config.yaml
n_kv_head: 6
attn_scale: 0.177
init_std_qkv: 0.0264
init_std_down: 0.00204
beta2: 0.99
decay_fraction: 0.825
decay_shape: "linear"
doc_mask: true
train_tokens: 222200000
steps: 6782
dataset: "wikipedia_en"
Each number is 128 + 32 x the weight over its row's rms, rounded and kept within 0 to 255. Layers, rows and columns count from 0. Numbers have three digits each. The size before them is the row's rms in percent of the matrix's.

# up: layer 14 MLP up, 768x192, rms 0.0649, rows 12-43, columns 0-95
# down: layer 14 MLP down (transposed), 768x192, rms 0.0619, rows 12-43, columns 0-95
up12 116:099046152129154135165161153072149140113092192153128173107146107112086149106122147121192153078166086105110157184143138156116154045162046125102109172133139195123142156106157165133159119091158158090175105149116113086084156161124079114098108160172126151132145098072126171111146149103127130164
down12 092:120098136147118197102124148148125134115139141172052155083255133130157130156206179105130110049188124123144118189165132110112131164117096121120121170117117207116142184117148118160134120151115136134116136101135146081118135147152138087092135096168134129122161129124107160149106116113131127102
up13 125:154133207080134048179180141118143102040161175168143150110069078099100075170183112148148136109111183127058207095145111140075107138205080093081196076149118128102127100127154105160130117115096203097183084220137106138128156108120091130134105144150165134134129095083126114163163154125134084112
down13 145:125133151159154197084165112129162115097133109089068088085179139103154064072156122091164130113123144150126105191128168093143181145133160130071170105114100102154143145134171161094120117154113148100179173128119111133069177146129109178119105174132074141171177143148127116145162142116069106148
up14 097:151154111061082123144201176042109149042155127128073140172119157150126118155063164130139147109188132117059140111112069172115128120213121143130135143120089116117078179139087123116138125162128155122131142140133135150110204096140071137091190136142152085165138137095169126191113112088099120107
down14 097:089054127147156116092170171158151159154163102103116098120118123147164180095128086151113124132166196081131127110136144146140124136056194143101219128149165161113139081094141081148112136139143100127171094132165134084137213114126169182112101136109135126152114110182112096119107105156155136157
up15 102:132172164104065121155165153157132113117165163127092123097125153150075048198156152171161135139117096151071130109128132164097138089099137172071231127209117155121093114133169109149101148067129109051112141124103160147115179155094125111131118125121110135128163152102102141125155121128128136124
down15 102:150157126094121150176125059140122148091152155097139108112154113137096168122097086137114120134076159058093114062111140135103109122125162126152106137090084150097153163119107128123070156108112075149106193129123104128087121111150070170095140182168135179080203123133149080128118152148064113166
up16 119:132118111148176104212150123085160109168115138174087151080118159140120117154117126068193135157138105078147092151171117148144159089107080098130108117183093125124105143084105172192154124114147188097089124163095115098092121138071093159153127137122171072116131103135155151124018142108114140110
down16 139:139072103100147074154172135112139133118182152112077105114047167133105098181123171092148104127085149121135091096064117145077083126164081116154114134119097123170142166144147169159088122160163111090139141149078199126152167093112116107162138140130128135108153086156087140134159118116060130136
up17 086:077133144135093107102149131171166065114162139133089150136116092136136080163142159175144220107167115120115101132135148146087120096139161124107128109095149115124097160094087127093106115083124089079134118115116121194133135132106123111063125162091141131158102121082107154165142098110219165121
down17 076:092136127117181120105132081065139138155071123109132093162123126222115157157166059096159151173156097191197126099133064110216140111105114142127129107108096117132163088146155118169132108133074135164156116141085145166105136140140117208139127102090086047103201159104159085125129128157091107101
up18 103:117142128117160123140184149084183159116147187176162146109107114116139110108132140118158177107140166171102144123075146124089131083160157175128118112103113142117131136072146167124148115131132071123102107186115140147111113116136113126180209108161093099134137114105108131105099167163118143165
down18 111:141144108153129148114111101121099134101146137152129114133091210148050141106122226097137085172089122091182088093097175136124165146108082165145123113153101126106147193140156147167121133123095168103111150124084139124094126120093103134135038129143077101159120151126161078157101089056141122145
up19 020:120156155127109051184131123158150115090129136183114113100068122132126142154116194110137085133169112124113150175194147128085165146173103133112147092111130145077097149107123177185142147136144119089125106177098086115144155117104108120132118157138117083102067134116114139171144154121107103134
down19 011:192108200102150117154104142145109111109110136160108197119140100120128128130153063165168128115131111173099173103113146103090103173146087101147165132077186083130056121151073128090156159153109143119170058142135165094125135141074186138106117158116119026190115166153109129100158173138133142100
up20 099:114142123150171091155135110113102135166127131158140161100103118169130129110115122070141179139120139147140179169092085167139076104159169065142083081141102159107114113114094120119143105162159120157073026129127121144186124177159116119158102107150127118185104088155097135164187137039160141146
down20 099:168061178116102103125090139163166122097113122146100144155114166130134160116134106084085063119066106094089087096114144190089165136176102157095153129146090086149084142133085135135174124175104142121151047201147148105103161123097121113117147173107107115091150126082192159109105169098141141139
up21 112:139125135069197116135146161123127176121098105141091111129090115146130131067186169086095127142124151155097140114142127133075146148168155069104126089127153124031088132080108116138157122133110117079111106131145116121206112112098153109129110096138175096135118166067154115092125165139186131140
down21 125:108105099103116182095136143154145195140164052165079119120116102108152065126139158162103130137165124140173138162089190111146116147108113122101124099136133087101187080190171125142139145194128122174140178102139069097129183147158158128136080127109168107162132111098123156144184143125138086176
up22 110:169144177097097076131128166158120098075125120096137120126110188134137105148129161197149135119101080118086153122157093205082146162123073171073163167146139139101102142131132103179117111176078165151132136147131125177126179154125127071090113183114106126111094085120149122100149174114148148090
down22 110:165113087124131119089111172114144065181152121165133154150099116161085172162124128195139122122110126081124141165157106161148100128137104103143125192082098127198178114168125183099109169155075107059117142075161134135120135104151086126158102184120132121084068103079132126147104133179171048146
up23 111:116099169127152094162092120112106097133070091193106130078085223151107174106072222094076137135101083155147143119168145196132130125163126137116147122165087140080105135127100104103154119122123156096110156130104117141099108108050082148166139128153147129084050166067147149148142138035135153101
down23 117:101082153088159070180039129143170179156127103122111167075086093080094119087151138151103152104162121146143165148188128087163137146125092150176169069095092153143150107145132099152100130137084153160153080136134163142111110169109155055154135100136138117160152120057105097119122134129093167081
up24 102:159145103089136105112110146117126116122123162185087121141090190144095146166135145118177152127109142107107169147196145178109118133143169106131108170144146133165023147120131181115165108182105117151154088187106144130121123151115167153149140152186143143151067131113133075178130156114145142133
down24 101:143178157122159137111127119062110113135134139112149141206173149108088112143092162106166132093157100082127114121150140104150121108115110111149138139051098133148145158095149052158146057085131128117138167098179108139114139119128106060064125191109123167170095167059108113149138067050123113145
up25 023:166075092157141072128192175085172087115093118160092123105102135175098080155106156127155160129184167094079105151141100143111120118207088153105152113198098145069065143140122142162163108115122103086155104139134128157100168098118077091142187133162106097133114136125134083137115194115079129093
down25 011:120179086107111155154106105125112061187139129195223056100168131122135142126165117192135110120055117095126118136164145125127088064138167147104080140149107118113176155137119191148161145096135173135089178097106127135226090160049107139183124097090109155059133144102122177057145095139146097113
up26 102:128166137107146099094184173104120117138141129163135132127104089140144143080137181124137125169143113157103148102205104127145138133194104143144192128135086107121056103177135130125151107161142151063167138111062102136101134085137102114158188175106130061144088198078171161143121129100109127131
down26 097:131108145141154180127149070151133123037192142113099114101180156171058162098127180120102159100095114117137082129114137153111112125125162126072111101122176160194105153112181075105127107102151088132135138111099148134127133107128158168170115115072115109145149137176119114161150157167160184154
up27 119:116114127099137123103135151131153079122123091157054098110128077107153072122160141119210108132127147152111089194136139203062165121102106155086124123195158087124116128158199188183204096087127165161133173126081135116079177137086139133127119125128114121140132113111137131163098126121101154101
down27 126:105148186146159203153121158144166135113142094144119177145135122146081204128123112094118117106102143112138131111157086135127102082112202088181123193087131123106100118101080150137164161121138145134117152083107154144159075118150146148124111160085151112089069106152142161195099116081127172091
up28 104:165092120097142120157116087132171160111161125104121113079096171121135077152088147133101121147125110097147110173157157181069180150120090176072117126178125114055144157078137124174130122090094112111138154140106104098132128112102117120129144151115120116168112130104139035157134169183079100126
down28 101:138118095101085120170104141186113137114076130169129106148067127234184170152103102106126160123185115099109100145183121102137150220162111135111126216075142084135116095099150058104132147100137120070139171136166130138127111125077137091161075148079156119086145070114100096121135100123108080092
up29 111:128124154104138127131181199127083156139149132125141080088110186170144121122133203131125126142159193218144072131078135127107119084134089138189145165137081158141120128128171147126122069150184143133070114104122033126094163089122082164128165138101085109129108102080130090125119166084116128146
down29 119:147138140093136152182071125117127164129137139081143161088056099156106136204085155144136118171128127170121090044197054097133098134106126126127096116113099116124130121122120057121099079114135182163194162173093196127148122108132162104155145104102062124172096119120164113156137110085135148121
up30 100:205176124061140116137220137108096056103114163131094183087139151138112056181041159155139126097100155105061150139137083159098118096125145141133173123149137114160142120098092121150203059116100063130105118130162087116120144121096123182112180153152163109083119175117114120139079101132142083060
down30 097:093157149107100162158076140129148051106152098105128119147056151101120105148127070151137127145045166114145126094117089160122096212119116123095117147132110140124140084120146109188135198139101045075096126115170141109119204114137161125129111116090169218099085128107162174165130160121135102112
up31 115:079092111108205135120164098148183048147163167169064091086101170152111174103079184103109114082151085144111118183121101153071167191197102137130097109116131129098133138119140119164144127110128152165115139165164110174085156108152103172164164135130084074157119083112134120107124209124136153094
down31 117:097116094125136159098124114159167154117098101117142111067092182142157143140144134125094053078200171107123163087115126116177077110062173093135110106119160144189129062102155111145165140077084107147138163120127131121193165135135181096128160134166144134137180070128127142130082122182153173129
up32 088:193208116115163073100113112115094154143129115134143110124095113160145135103098100149107165073108137128182126160146112135110132054160123073100129052117062145055152160138104121165133147147175106094091074148164091175177114135138112109133144094133061143133120125135139070144190140117133148127
down32 080:141082074091158166152187123124145099087120200158097173104109083107089117145091191134080128098079169085115149151146140145110133176151181077102133089084083202100166136135125168087133099161090142140160145073144146159143080114097153075166074135118092166170145145101129148131110104126166101171
up33 103:154114099149118107115130153133112114103058135116154057049110104111093147174135171084145110091118131102103177143139067162074152148067055156126206139120150096107093189117131109159146113109179116116125144157121104161144151076137129121128122076143094140170132164150109122152151144138116145141
down33 098:163153166138154089117124103174098146110170150134133140042147116057167161064153108131138146173179117155182056125108155154163139120157191105089093148096175130070112081130155081110129144140121150196124144111118135092133100178156112113120061157125091135140139191084087138084134097071169114129
up34 093:161125112085117104181170145126094183087141105127124149133114101147069106117187165085135150156189152132104140124139153153089105138100071143122168120155157136146139185073131175106082112143188086092112090105118136163125183115120076127153185135075085101144130059133107092171140138086174112115
down34 089:129153134123154086126039117112098130159118140122146138161129147150144124064153126106171140158129085148154132093166064148119147092114135117140136117155201111103171108118140165189150096089068178144191134146068115135159121113067148149156097143089064178135173159122130139130123107163185129055
up35 084:106179148122139152133151134114125133065172188133107196099108140152096132151148187185101142054117083128121128185148157115119072103139094123113130177114094066126154117115120117105165149112145097034164054119067165116108137153116065149081090116144131114120128160128115190165113126140113154114
down35 073:161077109125127090142199089127149123161136156128169111162064109134156167159139045115107141156101109184121186099163099136111100137142161109140156118122137122163132107130142104142118080120150151218150204187148129154095082060121117130135106126118099143117154138122117130075154168075132118144
up36 101:086151164107158134148135113167187098155127130140113158163142135130163117108138148123126143140164093136109088152128149140120149081223073066098206164169118181035119115075058135146129101098135180109156077179114065115130141072151064117173121133138088067118107125085108129152104132121065164156
down36 082:161114097208125155106138134106141130097145159159084123116244125124103153179116065159149147083180148149108123100094136119144106161094089133124128117120152144159147154152116140152144107131114107096111138174121138087121188121110096161109122122103144102161152138160104114172141143125193146132
up37 105:122140166134149098115151115143155152080149180152096131118136144115097160115117110139178158187128125131120138110126072113164072076203141105104149085171083189076144117134170192157155125129157105131092137156125132111120141120087100171162103113123130093099091128126100137141107127141154144066
down37 109:128120173135122158065139112094131123142093105140146155124154113085147129137137158143116120075153086118068122117109178100103086104124095146159174167144173087140075082093094121089154155170137163148168099154125091140160163118119122130132151097145136175128082101089156154105108095186138096178
up38 102:174120118113151133165116147099126119155188158149105152084105142108084125118174128143173173171125123100070185199131135138100167181105151115128106079183075178125101122118129159142182142126172099117073097147118145172154135194072122123088066095202143149139146153135149077161099146113147113162
down38 106:176109145167134088072137142145145078086148128149120085132075148149155122161114129112165106149111138121147052134171096197147117187179150144103105085141163121117139096095160150097144176116065185160176100159139145133138161119115137175151099189125089148159113182099102083115131134172122157120
up39 099:110148121054095118129179141135096150140135144084130132106113068096136136135165106102171165140152156119079178133192111135094125105100151102144132141120131118149076174086108175117114109146185118142092077132159085161152135158120112133109146125082134073138135135084123110136120119097140127116
down39 094:080176137100136175146136090128142172175154122158104109124196159123110100110156137109182133172102125124162111124113132163107082161110105170117136103079139148134134091147114057144172133096112118087215142134095092094079110135055109165128129082139083149102220120111092118087116131175112154144
up40 091:083151119085125133138181130133215140117105147169103136139119118103064089143151124122150152133131094094039140136108121106044158116103176118052143153136172145146122138080109140153123138111120143165161128115150099102104102126145109186178128167139138120152137154078153122073149118125136174088
down40 083:137142103219138170134097111098087123099080057089108184171098140109137101136122147164110134118193117150177086129087116097211085124125124174110116133147124162092114067155139111113137103079108130137183109132077099110181105104147130187100148074082136119109144095170131112123110156192074097114
up41 093:122112159113158123150100128127080097122142132105168128110090154145155118158080148072150100045105161091149143170125076136115144080199126142109186095146151113133147113120030122167113120152098103111129106139143120043094147128093118106130124121131053109232147171151153152133143162106070165092
down41 088:136136104128125161069120131127106160100126103112134148213187115130131141118082139182082130171099129092081122141168096148154155148161136159070084103124120180151095160126203167024132141184159116156167143164134095134156106146078144190152121099088173143155111157085117136124080142103145109070
up42 083:182139134090170136142139162063108183133109155097116124101132054086124144139157094101069112145163172132104160193056123121088137144105130105120145106171073138111221079118132116093161159111177170034146108135151118119199119102096096151137072102135135112145154152095116108137064101115104090085
down42 067:132170075120142082158152162144156123131138155162160102150069130142102139135115087111106134136107116150082118070150084114115130095146144144147172146082159123157050171135119085114098097100126073244123171133095112148060082087125135103096156175097118131096142154122118148127098163101147127094
up43 116:189138193150140048117172098056137129079124119131129147077097085177146126151119110085146165080158096133082133178149107200073140117166115140104185116176102125101149111103170112110121125107152183118083078108190129149143140144143111155169076150115115113168095119140202136140057142085128131120
down43 127:112153101132130170116173110172176166131135103182187113181131104118113133102120125100140128068101119144124143124141188123138116114097150099102132201097116178144131149070092082132138117160157139155123105092125110108149071130139152066122089098165122116186144108109112164130128139110146104131